{
  "hidden_size": 256,
  "positions": "rope",
  "rope_fraction": 1.0,
  "bias": "none",
  "parallel_block": true,
  "lr_mult_down": 1.5,
  "beta1": 0.9,
  "max_grad_norm": 1.0,
  "warmup_steps": 200,
  "max_steps": 6877,
  "dataset": "wikipedia_en"
}
Each number is 500 + 50 x the weight over its row's rms, rounded and kept within 0 to 999. Layers, rows and columns count from 0. Numbers have three digits each. The size before them is the row's rms in percent of the matrix's.

# layer 9 attention query, 384x256, rms 0.125, rows 25-31,57-63,89-95,121-127,153-159,185-191,216-223,248-255,280-287,312-319,344-351,376-383, columns 0-127
100:510496502546544514473519501523507453506427525536572527489456536456527515469462498478520531507506476553502520485448481440504561525491472610595509554510467500543537546430490511489563480491527451590493559489453539390401488583504588551459428531561528509412544515446529487534531500467513473560469401541525518498467565438385501553368543511456595571517528476362527522580465476569488486510496
097:582511476495495541545469503502464483418439410569511567600510507620477558486552448482558407473459503471461478623510544484500586456437525463429549513561502509513531535559581511435517554493493440581491469466492444509539503572485584481579511401498521458461519550495513433580484450548592506487548452499444471510451498544519649487492427429424619540501630463395498547528459502402485433490468
101:535482534440513491614579396494517459492552512593377472542419572551516507423525472542424537456498544474525353529491416444499489492445464440461556615529509447459493508480521501498474509533602489482553525476500556496578490441479491461512454627482484482511488537446448516498503552469394546462430463493546408438571522516519457547467581512496462441451542530498457491524573496459477523425501
093:532554535586455490601475437397532570534452452453434418520458461523554477464503506411564397487431532513557487501448388467537511516451430434463525536536557639449593457429497488508508453605542436493632461492453500527434481557543553524475568448527449480576549641478415539573546455528413594507473505442490441561478546462550525475554510434562461520515488585399462476488529551457549507478559
088:505504511534436484444545460486549395468520571544477589424421548456445548540468569489567434458614503510453536523435428549522478500512446460365484551407402493520507550465493416496425535585529479487554593500495398465511537478504468519495588565464540469496512502508502541642387509600442479410565467451576548515573526511510488525559531490590551559458515489525472498540514557429528435508531
104:522576489427392475470450474471516449519454599570555538528524520452437457539462516518455477455492474503519691543459502560451532513521405460566471589522478532536460556521518475489528522459590448481478491386513446559463516571446598483407548442517448483496549485536554467539526464550538475441494589469556528470493437455517552518591417491492618468451536537581433555537637494462507450530547
097:530433520472495467519507452489568523469476460496496435478453500619537493423543327521493505486511491421558505521549481495403459535613542453424559527553464509505529494463513447474460439485442517517520473455420473470478522632488531508480488532511520444510444470477516464492519456512568444537648387505447454450516568556564477574431462533397491518518423509465574488514570440476470508510536
100:503486473518586488433493430476542488487518470499582513627470563543490492596520511537364531513527535485507484513401491501424421499482558521514461492553487590448478470548526515446466556547624502494441584517442522560507512446489457477440537410590509434511399559467425489500546509502466464481478452492528476483547519562463544478541587517476525551503440470385510434516546481512419457398572
106:504568532529650422652488511417566436546590494501466569464526496517484500481561482609500493489470488509528494495609400537445556533427434501532481530492406441587449453465534574485537491513457522526570430542451430465533439524504557530507508532586501480500490451489456582572438599421519514426524502533467560534524480542530487543452442480491442528465480580508470546435491496594398496527473
095:480376506548473479553492480615409553585536467481494508568439540405513460506474512443456494466475444441483483397528475548563460405448505483502535472478470462508483572515510532575492466495521521530551480499498454513531393456481499388516524501478472532554521561533528517525588368520628458437413579497588510569583622416516514507609544517514450402483494528484517498477565621477451602561465
106:492449542565507595431481559379488579459481535492555516499452510531428549507604459449552417443427512439486613555463496429595525438503455453450526385546517571542522476383494504582492494515490444445542479544503491462572503511441446579512467516560607445418567477514479567533549484527488429510479464462372495512526509556518494495574482398540535510511586517513498532407475545440555430551442
093:531415420440501502482552584571568457394514603602466587457528564481548432485450519478487440546596522563529590520389468557506531560504538448543437483516549539529477524550514542465465512440580469590563460530494502461439446503467530468477457505540529540534470443441490465502439442438510554541509468466494549511593439404517600541433382546447492440549543405464501514476473513470584474538559
097:471524503496387496528473509558507551551495546424493453528508458452470505492428440572492455414554469538589498454399518483560524500574527396572473510492548465533504480453473572471475477495508494450561421542488398570442566500496564476580622478412519664558493450455501436437487656454527494468534560407517579515460417443561536501554496452511472480515510559499492595572523534522508467517482
113:528462364522423466550493459544503533528570581557478450530458499556500473503440434481429499514529421474415525567500480558492513631582473471487480424532468511574538541536495532407451475474488475529540407481500597476452443552504469454498542494448573494500485515477430530460515518511562491478467408485524418478475578486567536586453438609513528587595509446505455404531531539512509517516438
126:502538422558487491400568524548545477458466470506409523375475531490512438531433562454549446441497467442546498408423415505450494537495453634447448387520578519517570563478574567486414488461570528465449509515417544433470541533437532455530541503484487471467464469496458533570506448523527499484503476518517516471461473420546544441497506465575541499487534431430546536541557514464484524381456
126:461463426552440557509466403524508473503566477489490500511466533572471541400536455462392448480462566539518490453585521502416537479536538553528552497570505414489529470500577426517480539510514368490465525552539532479486506563475470529571550458596552428506506482448451539559475396503354471559509479508494480515463611418574566519484509557439577572481548486414512490519537602472471485568461
114:541526531547462550431504516509487487549509514439454497494456484508480493472474495448502453470503459506494441565412478546561525497420457537441483532512479542541515502391478442421508607592445507573441456548440521542533428503511490541535585515492489450508563448617500444495442468494402592533491403498533505636560626471430535498512439481520564457495534426543491531530462509440611519460449
125:525547549444532444544594473499602534425477554481466491528534529562628469508481437544577529503491533572430484417499462548421522520450496400448491507535437535482482475434442472466561479495507469520509363582450448490461409432520525494538520441509492427502450654510583458471516502557483603443503489504474474491463514488444615518520528551597485538446426557451462533561572399543454510460496
140:530505459548441469605502512453515603399498488486416479534479572590465513483458486496454531486540499468509459546461539389509548446518616488517511642494591471389522534543469487473472461624532497537590506510578489427577493432501575457538497514482515538584399485503531476517527431552450512454554545441488505510547569518454567526499536484543475511528574462465456427482538526417510508539563
125:606495433487446514480524445475541490529420524486490487490460671515481459504458497433426537412498487472469520481465510564459506505401385429517431612501509516530499500489464472485457571589583515516552463484462529468477435537494460491593574392452521506532561527436531503565530503414482500337468496360570483583538487493515658462511489506439544492510477508570487451573523544477431511460464
117:472512453452559531466451523500498623505452441474477496541554476553515452452584477511495545498523508567446499613413540505452503426518639480470495456504546442464565571539446513446543561462479452468552414525534431451512518526433505537539476508503512347524463545593442477547536502528517422465616457496496451605436472478591481505495444526420528489521455544484518607528438478454490444510463
094:502437478545426463520514447624550404464503538529517452496524508529516487478425531558486427487454496516519451529548480452432557507546542527509667413509513579479464484449576517541493492483489416569533509521367461512615583429509468475514462422465436460540566556562569486535514564511531469422417468555482495458530415515504437577593514488508489520563602524406476501474478554520516529497520
092:482571519557546524522430420544628481475421460583516539535562551520473434482536453494471449452495559419469570500514421445477466472479516488558526497592573478523472535513489471380447454508517499561597549487518406533487389475430549450488486468520567500500614479532530495453411518423535583643536440490552530537542559506546521525462426537527661558569516446429459523603477471451513584508445
094:456481489486575563548537516500565573530454460458501553534436419420459527583555439555538531471434532460507553513458545404416546426399532529558471515548428530469511465481411404515491517487540490492465580416460607525490468429542559543488394507524579553458465479547513522564504501449553479578460476562580503488512549587513491539572490618528562492570477517450516527477477465449498524498544
100:468508490489550464428554531410544458393527435490397493546523548519457600522555420469465533539454540484563492475470446436457493432532415532399462541512438568435504415503453568477441573507551455482480527502512485515489502542513452569506540518433544500459405389519486458519557451490544553395460569456501552494566536518479545467594503617426481464501560487441518544576406510506478537467632
079:579460608444551497462400504486428497642642456446447494557545523485564448482497445427573467490475492469539493566439510523564563430487428505365492558538538452505557497544455532551456492507481504541502441478503532508469409506547488578531470559531616448516526458460454520493548467519491487541546490510509481525505576553516580537487491549481461595495441485462524419569490610449491444495496
090:465481468522472495530522460524381509474472481530506423578557504409383483483598556539489459463558516435582425462436557556496507521487498446416535525502493462541552510332482468482516479537576511335407590487450486564494438472530548573411508442550572480485497564518465502468484416495533472479449423493496515516482484444518466506569473512454552516514544516544462532575548611459491450561541
093:486492484480520480462376578545499575558453511496475522523553483501492525503566512511410550536567553640566414432607488536571599399496447499466501495517473501530514417464550548462516454552525495498488542528550479489510495474507503433588446561573444539547511532492545486497381477533498512498464474483520540608434508625394464556440554522498542501579505567524505523442396539522457528544473
107:528511630515582487446438432619476543541558489493493489473433460515563486488509559448565544520544489463450476424514445510450599427527437521509511529434504499553498641506502549451454472510526529498550486554459480440573594476508447516460458516568474500510424533450458479395549555537549455479470463527474538645562527449491449528449415495507482387570499447571520522454577390471457501549546
110:464514491480577448565484505479566489366506412509441521594416548582541599491592428556563503550528449460487652455500507507411522462426560530557507612525496519460521498482548461421527495478434511528515502478534421500528472523505554352459468477481586464439587432541532520584420493505568567518522439503461530449539525485423498482442514488423527526441538502487525573550520462445428468543500
107:572468582475535527546460482452502379542583512450382455516545518578485488505543415596447557456454429447540408517493530464454468437517556518467523535602490372480588494501594537492482506422593479402424445475484453535521522451447439496564503497565471449535368551515483453533498486506484519457429635482519460494469527488548484476513498364429533543493506484464379518521600542515505468435476
107:513529470506512494433483568430514504504469459506479556450576471488577499545520453420323502488499416598486505524457468455500444441503467569475413620492440480449512495461428440439555585559593526470514530500521447519555535431543472464540524556491549416500447453517423445516570452493488553619520452539515490537426469510543525435471579536583480454481432441441428468580526566502539501466540
101:529440606542535487583525583488522476514610499440479535401559506474502541464461494540571492542477554512560346491521443525525465579459433431412468618568559410400482471434579498557622435564499552537416451510511509546507546521559517531462491565431434526499387526531629418463433491560452526460597573595489567492516487493577493470532493553570474532536480488512429436558471502510506458523525
121:548488545526479537605487448529534486519453462518542558498505596497482489476530592546455455490541499477503671468494472509480481504478560398475527550408540542540516531579538580527529481535592458493578449482476498571555510485479571447520434379452557417506523511475585495471540430421449629383466544556470477545531546411485458452426430481472553392493494490490496594501606548455442493510524
107:492534483515568425532514549456543539424478512448515528442433519529445562458518483426508552533463587444427513511450500539535462464539504502604497469419462489496532443531509537449443480515442554480393555444427509465569549513439516473439525545597455478554484499475444457503439482475631534532559525475377504536529521450493567558447460392439470440397458570531575453459472361452473403555506
103:490530598561551507561552529484555432500457380504452368516467488507575484494503501514473514445532546535504535608486450404478476534501505483545559460544466502471592576481445415481467556474548414522490585503532547516518593532522525529539573383445500507466495509608529510542504425556482470480505435565486480626465539536501493587588480416462459500504486566548512442491534500532432520421548
101:461585508562480448540480529415502450580593475411432595452584489466473611584401445473495469518456524417480425557528504523533487479549479537524531533519538434468499530459416540545487517456492574391483509397503559454430499509552368552410547485585573445442467490541503540470460506429415516627554563583524501392509481487558493511574464569476508496479500480421565489591448511525551485485546
100:571361501517596524489458532489572515507565474482517504452506511493475554500541487609521498445502439430514468418508556473550567465585479440523531527537577429494525518533483461533497502484431586445497516478510500480531497536530550477492525509512490479384416438423546524595491516534411492608521534471507443576521574409598553439464458474536515562449501440488518549512503482502514364492384
102:406453521578512415522532483435490607442514508503563467497470525522542593579456407382554526535405450440477566495455486490575510591410485562529537514515497567490518528610620497484457479511478519438565429577574540553476491530441385628496521505509492493534498482520496484554502431497540497523526501510515427549443589521521497534500492492506474482478574497476486581447462602545545451531534
100:509485504472459537543502439496506456521525463422458606515490510530484530420606534551508495423499440552435564549465455544455453523350505452384514499560461483434443485530532539561470567479554416544408468523531434569390539442466495526521480464529473517516459512451558508569511430542478514458481571487520548476565547516511493553545600441420510474514501549493464523509542525431496485581477
104:493497511464411499463551532544579473495548509592497468494484473400527473445444458492514515488406477562610495485533393519562535541544552515517470330525450519493542566515564501525579483444477503565379505495488512486599593550457509555389454421502455502381473420594455529391468600505520411467477455422543547483502505454442556425469523528477558573536577492382417507453543476558508521471485
088:513433487541437439552475512503567613489520563509505532527475387474608477459498482532490508514539464445496533525452500454486483492480468454536539490535465486394482512461534450526501552462520477533596554475528498508503459488489507414469450537518497550443434460461402525529463423497532502516536502500498564606534552571417532562481446456495490496504515495515631447510448511456515517509479
117:547404513548471472426525499525576477453481523496583551595482516562369567476492441413603491517480535505463482529448519543591466506568460545534472461412492524438558565572524444490454482486545466407485484476473549408441500512496502545458491527563441499471537502494562430519514480566474523508563521552399448474463511456555578513480396523393528522464539527466518475451488555510536513474535
102:468504463509467541479468537612515414473543564499518546415484522549482533509529440480533568474498475489479511531460538603538563437467450536510570476443499523531560571413605466461405506561543507600533406474532410541473543523400507496500500451506512476544419579628427502434497418480616367545503523462472462420501477438525536511495446440457512508454426500545552522513503525467468425500516
102:512541549493531420534528586470579520533545524595482562545495467571556423555396640481438466476487517522543456369507494482518485542572563596558417606594496448486485502504425511407542488519569473502451414507447556568586518488491551440510541412522554589515459486596520550417516536516602490516505549531518441510491469494509509459544464528501519426542486529488497494439509428434394456561496
097:504477550475547494498476559545567481561482493421478460480521624551429479527594499569455599507466373453601478479474586478481494500430499453370511469503473507424458582394612487525447489475561485381553489489437644450602489432535485447447482495571492484423418598529435455521500613478557476449494496503475410518564521534510463483612460552467484474551468487430512466611506542489485491512463
113:377542569508525564549410495507554461489471503567394535398393502505532461478473501521492525513446517550529503567524443479513465592434496518520485489627456455472435510468523472450439460479643453478451473484486562537467562482456541504499430487401479483443440609556559524504554341483487429613481470483444458385468567534483536626547445548522558534520502592509510505524490523466511593524481
113:439516607472472554482534447450537382442536528474521471491455512531536508479451538424549498493556484527532506553480550484507506496467518385537507608446508540468592407510440492430544503486513541576517515519546412475583508522439409475504562579565458491573546514483528454517530504490429557490493567439562511572575565527496578482579575410479552479399580424556493487523508489477517513528509
104:568501415548534568552506466498495502519544501437520549582471481480517545399524437444557500523463458518475573503421493512399508541546540475539623516375543516505476493453526437586521484514545524419500466572475518458436478509509565505531553491499514555498602503545415454514497497431466473495515457455398473503511594503499477520465521405513561466490553589540490411590484541432558519551532
099:557421457499510543408482537571523518564476470567649541502480377549457562484571510437498399523516556518476535460403489608554500517498464466565493328429542532514466553471535463528469455464540479530497498564449524625544539571528584567490450513529489504504468474527535451488540521475505519496485510466540479508611422458397449531428430523468555547532507532519473541456524458447595577517505
084:463501585512493468499485464490428488434513519464465527460453527481549454462485501461622477578603561521492504581442470517471499440421486406566506558459546526594611494554568551436467559472523423432528437450500495455483518506531526490565557473491515510464526510463515533518506480513627613479485476470494521530415495480529452426566390496521373418493483580588616476416550450573422542513534
113:588540431460548533443453584535529545402441534595576548557458575493469472461452521494586487487491475435414510500387553424394432504546395497473516524476532562523580554559583518435498560466493505476508509467459430527442461520536416480505567506526580590430521543489490466500471493523529416477482444434438471506498577336474485480559442479537527500490529619500557563537550510448503467495527
098:551511544639573447550398502560557564514546552505424552462560505576507636539430508531572507497508476519482469574427439479533507470438497556478559450503455424484499447484474543528571501531513543561499538510447531470561452489537511587493518492547412502539437489526515502583478492505503487495355573536495495442489519455420507483360487456390496598455502442476495584423494526492467505503486
118:554455495461546536518551410518543463486535527490477498567403494475518413510440438510435515426578514501513514424550508501530488499472532440567565546491519483487548461464579512480476512520613535513514450385404452571581471442482440462564536478465528406497466604515459436487484492482458437398528535442541443495500542493472450481560578421471571486465608539426464496556551522495467593514437
107:460566534507486513464504608474542502583523489497455490420543576429501547494421481562576562509508444608535498509447512453469507508406472443582582564613454476407525459431506544493475451526451511543511601543481479568458567491497391614593511518387465500542515452478575498517483602496526421450442465486523468584456523514435538518544542478561458520436597398550476432567462473629496423482496
098:506510511487457510431425497524447471431517579566608433495482554452537435446503536563543468558559454482522569488382529473521466465467535490456508506437543494547606428442562510470536556435504451540572510512487507506455485474494562546518602549514558543504548475478440578517480483485419544495504438497469557540561511350435463590543366546531508462430519571567591549440511522424480512467517
111:527536533380401515494509467503560486467456427462545488576438535549518479473570520464439505503481476482492500506514539485454516480525501475476571599435591520486574477498523514491483527433577439543512476420413479530548515493459478455486451437519557487516599496477416503515403549507416587509520442408499540567520523522528589542547595476500537512513349539542536501524470491467533527452490
096:527480434419427520505575509407531422555553533485523565569503465597587606470419323427504487530442532478454447604500516506542489467482562467451512526535473581506478463428541546517601460427513487573544527495448497457533570519389534414537455425466521404537483520458505531488511484515582444492500454462483623541606426476482436562457494539472547568518509591506458403538525527409519492473515
137:447519564484475532575484421552572466402588506494618379566481481497387488549546480539560506488501514491462435490491523445457512487490437497524524518472471447540507491461507434399518472566422539376495541469510390521521480522590427547523563574519502514497566550551467391476377452552483489475408463524501532470493436522492539482549512430529474504457573480542483454562534539621582372508523
118:485537515559464480526503548435441456460518600600463541417493535533513464464414582448524534543472556477518544485580445525470498422447485444563488527547519582477507556503497481386491512533563490475549448436487567529539420435465566461408454467576510510589531508428438587461544558466504494573547563515492393454488426479436456477515470489648403573489486429617607473535519516483536511467457
102:575508538498538519551484544487442543514475631568445538389471505390546557515574517529486496501513507486446443465473459545434530590554457516509451463554453473523505481523501381450501531487475523514519497540516514531507483484597520392456556437454542594453474521462569516529507589524544507400469491581453408458435457408461522422405439529486531503471573523505442572475486550594420509482446
129:509516532495583566477441473543537529355497456494431487467457500540490526505529488449490561553526494524495514484490553428475523531496480508502513513570524438431524536463474492501403549505521406490511521484475454461451448458507403416538530565492540419539500501588390458459467501501401534491508447372539425581536533483337509462523555482443583584479568470425532463555494588451506509466534
113:453505538420515504458526506478500479507507456508460556451444547461550470476398540482489499528583513539490505564422587442446472491389447462415404551561581525445481623484518590409518538534612448497508570521491442566474534465518442484551461465488425524476505434504479526512512535431507493545564451467467505553518505494549475520630508483583489516513585544563457421433489476535522514446453
116:423461433550534566430558396416499524500502429462591476514554598530454536442483539485459459485496501488532500512519495500513509441623542513434583543453499570514504498505536460514507501458471465557510630560504521529514469556496522459473509579569550457600484515466477597532476530563478536475532461503513546535565525449487521555513578525396486486464480461458535480551485436414569525480494
111:610454511449440463491439488543578461515510592387495419563549468565527500501581454468553516405470493539497514480414473510432515557458428541454543486529566484489539504392588565499466495486479474418487450569428487496454535573527575549553500459475566460410584560421565475413548486490448624555421473453558513498413494535517548470485419460592506535525460491509437538569504533478440511548490
116:559525415452482479509540557496566575503439622538513529498582480445591529520473489438547489444475602496473476429494461464535462610392397470515458517527553551522500493444421426493494563503550509516563480528486560468547493558479559449560557353557549507483550606539548507497498533421579439475455472445485542469454438386431470376560512500464507488512476525511494468526475434565485554512469
120:504508441567487461476444544534509614441436530485516383505512491477491474526508484449670411510544539441510485404517453496555492435442467518543511401473539537660561601529535421474514448520410579409543469542473406424508527572444500527429505505507611491601550496515571452468521469493516504483531505453545486458534430447527454527542451545510516539504467486583525522423468585510576464542525
109:571509541444517486522415484499518486484526578559550435598534539522409430489485500496532413404538552509557513497494419552477502577498459493508462474577544537475555594507561438418590501504521473478520468497485443437556524509510512467478455422570588555482437548481431476421482460417491482506460460461473471545445482508554516414469520534537550461565423434423485419532519557503518532448542
099:466576581589477402481392588442396455495483492495433537472551588443524481555385555467506476579505528504543543536516374458451533464506545474486529543527478568534536451519471504492515467465487531582536502594424457565528505524493384441494503532496569538652472443529466488499551536532485469551480470490577517467523391546516489501563375515446424436515432481496495429460433541500465418456443
108:483577446464577567540387571382560456556510600418437504432500527517515484394550561440456566526484490563478563509514503534441479533581506405468513458542542574460489489454429494514485514569530481466510460506409516531482544565536577416412478503446566423520537482501488456474540602540493434488456484408506397571526501466437473455566452471449553554440570417459483519476517605558508431529549
090:595471569590592526511515424518517501373497430446425573507441451509526472473511531562535494587450514479565564485470454531470499415484520534531577531469492499500420566590549516491450477533569489534474543458526502452467412591483614501442406500478499420480518437514451515562510489601471471560474443520493538471491511492441459500498579528516459519517544503513499440503521510526521524537549
119:472470442480592471508560528583527517506536453483522498541457547409498464457481531495469549546482572631505390506607553433461529455464526450420498521623377512411486476443565482484478538430469435508522596542542450539544503466430371565484546468436540542462429538467504465452512503584428540460459471497473445517515497560568575594568458532533610487543541551527407427514592438522520458408476
113:537473510548525564440491545507564532528558479550452554433548453533545586481547508508566573480478506497515482472398486489469454531503440550500406475488512495503489410606493466480519431407446519575507412465454444468519551614540437512545554452505453616384512484458476469510508494601512436534532468503499501558512533491482554444484465526474558612543560495610555458589452467389512446541592
114:501492511432401513535452476558429479488548505427500431563410430561505422474450521442580465450455557506517520477525531551498505514384521533435489550491577599573480473423556534404457476495540500564497558513521433501484533522481596445415478462460612528597510512473510445493474518514531511568528472474472486605558498569364459471564511409522539497509494512437502515542612455531529563549533
105:569510512534439535502502465449525589467497555466505477470543474445424516492486535472523536584493481503485526499445526499463553606495503532558504542466509505553610487510584478509533502546545439457470451427557494485485438537533451435510498578542510446450526446493553402563465430491542525437496521447563609540459455542560611465556469476580506480367539497551496546509543576485583381550475
104:464485449535434521482535404405615471486491499509532556601531447451470538526550447550484488554544504495443563438495515411517537357388468502566561497512556495568474527491512509463453568519534534490508472596441535421576391466507573562488502452467538500404556440611543463479462480479549537503493571480533446516482447415444467477510521525573500488590407478519554537444497571523546513408471
109:545424593466596522556445463482540509454560507397441479432533520512474529548495535521576579501586529545519436429469462408354518387512527471496532575490481458467538404487491456482544493518508503466545505483506392501562491573499475531509634537423571450482476459506556465457537514489452561514546532494493529576511483531443520543509455418465508637439478510628528586561418504594465419519488
102:493518517580541489461513431563565426428515473496528428479423485525379492382511429500415469437435471551553542559445505558388540518506601454419539562522405535537480564421480477585427481501527512530579555471489552501499419464447580535524570481489619495530444553469441516517394412505452488503524471520548487594516522462510457477528545499588592501472590515543479443560562549511541546499460
099:577533474471479520523496546444484476501453497474464546536544440483510443381527584444459392430487514597445413604578543569511529482406477443538445492584555505422481606472553463462555452415513415525487515471449542461467454470555449566481490377439521506499490557543483487512527395530524603515496526440533508502491580490449544415509503425462546491467515519404548506472510590431445444459583
105:473494482473549513476528518529504477525541531450494471442565533511454554510465528517538568570489520508505471590514406455534524436570453529551457424513530504452460480418466424549450532459485492408461534502655513487492516501565453454521409578463456632580513447446513448469493514420437514428617433484463506525541504529527519511460538473509500513414438548536538495504511486405478502535469
117:610527501491533506574479508544488482469481548441497461631447555568530500527546516549471521418482450513516514530492465515470541570467551443520480499541471553497498519448531501500470452538479484420535474496476526437422573585530547496440448493539489530592502489577414427560472479441453572352413570415425506504527497521424525426597402505484566501570504515587585532448577478488565386519573
111:554542518516422515493569537511513583552572520417532479473488486521459450505552582473457462588520592488382424582498398506441503518520427497529378465421489454543471482473439560438424510560525514513538485461424565551444448495541501523448433478438491579454544517542518502487419495477549480552459458451520559546599451471489465558495516538516473342499489491507448471463499455585420470474511
115:467521536467498559506434480466515381452566510530391485464557571451454458541513439515562492492442520512535462545486516408563488554449459566510474495572417530536524544546450406536502485456540502435469526419496477489499546541546496504550579569438484507529429497517440459402468483478454444541526478561536599475461455419452422398518485431574522404514469526522506512521439458558619426521472
107:461585422460483414526478528491531463475415517528450448479450584522467491458431540472578458496583474466533490478524593527509509440495505505469492547443452523546599558465476531450578511515559522547528499450501329571590522528453543508531535380470579538563561473490490435514497573495479577514483460475402487534461433456537551475517463503556504445425506568497427467533485458476517519516606
121:547554563510477526476496438519522437445633505554555542525476474553500557597425500486526585537529487579464485580452501505421531451491407438507510535500459513461579465462564526478553541575538518445490523480572508475530528562490436483438548422456500541493474483433440426444535535451475474526550528476604535572522551553502505527552386429643539620580592459480467486532460548488449408505508
113:404488442522550457431523483549553517563386470439468542429565551408501499424493546509494508482517483421503499428563513512536383459531458431463470516507475491563463543651437475480452484493545478536506530576490568436522432521494529457510469539533490413568587482537384537489538547548498471500552565528487508521542486512508574588465537557528542462542511489517581596524569486429451491506498
112:505546470446554460543534573491516512447436568467501568528506541461437560477535466522514503594362547383477490455524482503544476528555556500548527547631555498493430598518502497520493462474537542538524519459567568596455471473539508493376429475529465531466448598542562515522518519510567512432553534555442447486422534435461531386500497498432501508519605479375442473434453590543472435450555
108:484605416480543566508470432549483475517494490601510529478535474428401492472478610505529479507493516576428509553554475478535451543559473540518512540446533541532534452531575482461457516514577513517457540471507422531506600461569476493496432532467482497558486562514454496517571473480499515432502478543529562526620549455548561401490500543425566522509518526460500424458538488404556513495534
116:538552502467512468503413471469501484503465523564512393553527488457492486520498456586476462425507565550504470402558484600384501464580559593467437454499520448477500524467591520375438497535463430453518447449484461501467451586502515520580579506423557529517515551501457517485490549377434552439415527424507415540464424495494535539558531541463577584499585541451557555539522493488507482416521
120:567557514543523475488504490602450580485383524521532520612385444532490507500581459467491613362536408389415530449478477549486485540545541469486449428477577443496531465482520560525415523485531456468508454557498551472479505533497556443610495434452467555466526490534525465565468556440656492544549552480501434545471505486454499468442436495428501537580564533382514489597445506437477543514539
# layer 9 attention key, 32x256, rms 0.0888, rows 24-31, columns 0-127
110:370488519527506473548480448502458518365554585570522538445543485503467587509539497480514495472472505450551421508437422553499495513492524509512529360527519457512503517556578464468467596527458617429440497481432494483550541494585520567431497431437448551465522477503405462513511588487466554561544420554478452405507503506453519491570485538531497545510601546585540568470446469508595478490518
105:566518520506468566511465519367485522461453495487470499471547520492468525440520448536526548495433463500475577480543575448499454554570458531459446478561530518523478557464443404507423512536515496438537527419526475509479385528531503367568511460524604573551509499497441485491557521498386503576457552482466430553381503491533514412609423509555524437529498493455586481631437499526523576457480
109:502547530508420471410461510408447481473507475492457528483595447535567546580501445543494536505553469562477490595410562454454518507489494483493434454569496608423474535418469569538506526509488500516515586602509524468434544553535457569515487532452521481536476468421472419497550378522516411465473557530563452525473539449533410481610589464445488406617517485470525419382561476459545520515511
109:532484437400473574463450470500539445489453471601531513494455485607455528411545473491438454566557539556496587476582551485433537475540441491451483485528513513606489524483485529586415488443444417500471502529508527408521525523430506417513514512452541406552578475543484565492511564505421417508511412432411546556468541514475574577383502457544509535469546535483476452475434499563570487493513
099:658515482418550481506529604592508604441451470589584502512538482511450398503474506487569491560509450480426408464533511523527409523539423510539548474451546483511487526538514584553591542458449549482567580534462511470490471494504493451466508525539573434544487554527491502575502569441472513588492468595550461542474478425495531562452539468453452517575476456492527491478570436532553500511421
107:414450491476498479484610531498521481557482432438384525559407538521477387451530383514492539491441466497541470499540546532464528432566578570467495500570534501459511451478576439531550532462441526507513541436420518546443490482460501430531509527543557555449456511464467538572462512541403410510502473562451442526581519521472518544601577517377614518489475552464534468602543424462489454462511
111:528491411439574619420446532452587535478484498527445537488448514462478537457452438436569602448515533461444565518481433518483539559440400547423540425534459535499524486536522440552530565554431572515516461541561473399361608551550500498611508527491552512365488553495503503506541461482437407509477462461470501449390519511449535559551435555487537545492597445499533477503488435421548502571535
103:476409452444417479541533592403494484437449508543493457455546470504514501512505485490508473433411544376531519463442494468530434465480542491514450538445553604570496582469460479493573569516462507517506484507530500493390487502555548506492538507454477505545564418545522461479485510531517500593455465530472520503473524492567464492480516446628431464503571522484568560602572397501573507565535
# layer 9 attention value, 32x256, rms 0.0753, rows 0, columns 0-127
096:515509484539527549529493485464461490450415513563491506542461550482488448499437412611558487508552501456491463550520460477487413521491571478488489506536536529476437422457448430535542477453532526538516460513514471486433494379501530571564520469491473537563363566585500522383446409529557504421436457499455490495541546582500526556402506601354571522543541469591532531522504524511489562555559
# layer 9 attention output (transposed), 384x256, rms 0.294, rows 0,32,64,96,128,160,192,224,256,288, columns 0-127
100:467498470513433543432452550470593467535441395623479552479433459458367540495468467493439472552503422502455597540494529390528525515487499496506541472574559460520566503522491508555575514466584520473599529508530506469445608534445530512548449487512502496564455428459500433456512478567552538528530522561477406480546509485530468492482463544500471494567555466448496432572611446568556479572556
095:504549532462447492478531498521530440421462558562490559473569601506523487536393497543568471516537553498478483503497482569449501537520523363550502489521451559452504375500548638448450491536611484523449510524533587498493433446537383520454460497508447521536533482463494489499596506533504477462364491424590499493505603453473440468547546484545409533495551521411485507370541508448475501562436
115:449503402490488519438552572527505484508458445521517611549452480596535547453503436439530511458498519502529500508471517556446493523459485452534435526509543503482520536545547368562422467472534553461493575467466451438499518522485494553593499544494477421489545495604532473580484547446506492381497600498497484569543529574466502456505496534468454543468387440562515537504458506418531467535449
089:474441514504536473575474525503579538577522379456499475555479491522546539505462609520355563486452549515600479445584466495425466459448493516524506404543419447483526486474482421527490514554470525502481467533529461404467568474430474527605586464496543645587486476530525508511524532477500631572452532573500515462460468505588475491516530454522443453496412576469463479450467516368478539499560
094:528549535514431410393365507467479421504438426422497572487491426451447482474649455555545539402557502527530545517507355531517504578505568508507552411501508476473553476515487519515509502458447539508495534533518532570543505525489550568619484497490572550546508531521536534593518524516512573491492492547518479479586497600451421471502494501507554556457438435507605482528516439483508493397471
106:550435548628626564545483406462465513489519631483546532416465529478409484461537538465531503536453512429556569495504522548445410457543418508509453467422445484432494475473505520509578552473518536498527569462505472538532477542437466470489517558477561413448398576561456408479514537440560458535537495534522470428475461480486499557542492557530567487545576450525431539565545445432503523519534
098:338447587467556517487515433441512533542594561417563574548441518533541460482467505455509495458474566522575582507450551547441503476484485470470457445502541460525419541532479545552514514457524471568476488460425514571428435490572499480507528530472463454484493492513498532386459426424487470476521530534521507446516479515445508604480548500501449440577484568509546516422461438409562504431527
098:447445510524479504470492483427530537506418561522429437508440590445571490491480457498494403506483533483462624505511559629604517477456544453526519449502480541573430524487487581532580476490502426520528428511505512445508514479492432480417523556461524453570472517521485450519582442597487459509571457493489457414466569404509453509512459519517423499469448553487507506552561537498539564591470
097:649553418467513526596591592502428556518489593535492529456559518498577502510509534479499511540522490500409507453459497507526582559470440508516466501519404584515489510553526410476452498431450497429474414414516436537476537474518504506495490469546533564570520473375426550510561386465539467489547510524464538602500436449520580510496433508544557534502560567516461458580417445537500485523501
108:598465491527486501571500389513512473454524487461521542583584541492517502544510516466544394546478447485479488571491484490577466529578478577494522559443566529548494520496526491465464455538421501570492461556464453437616523600565523427467471439460530493414630522525503563476477576498533481506489445470531505508582464494456433474458431518509509436419524554575443503456518546586513523519551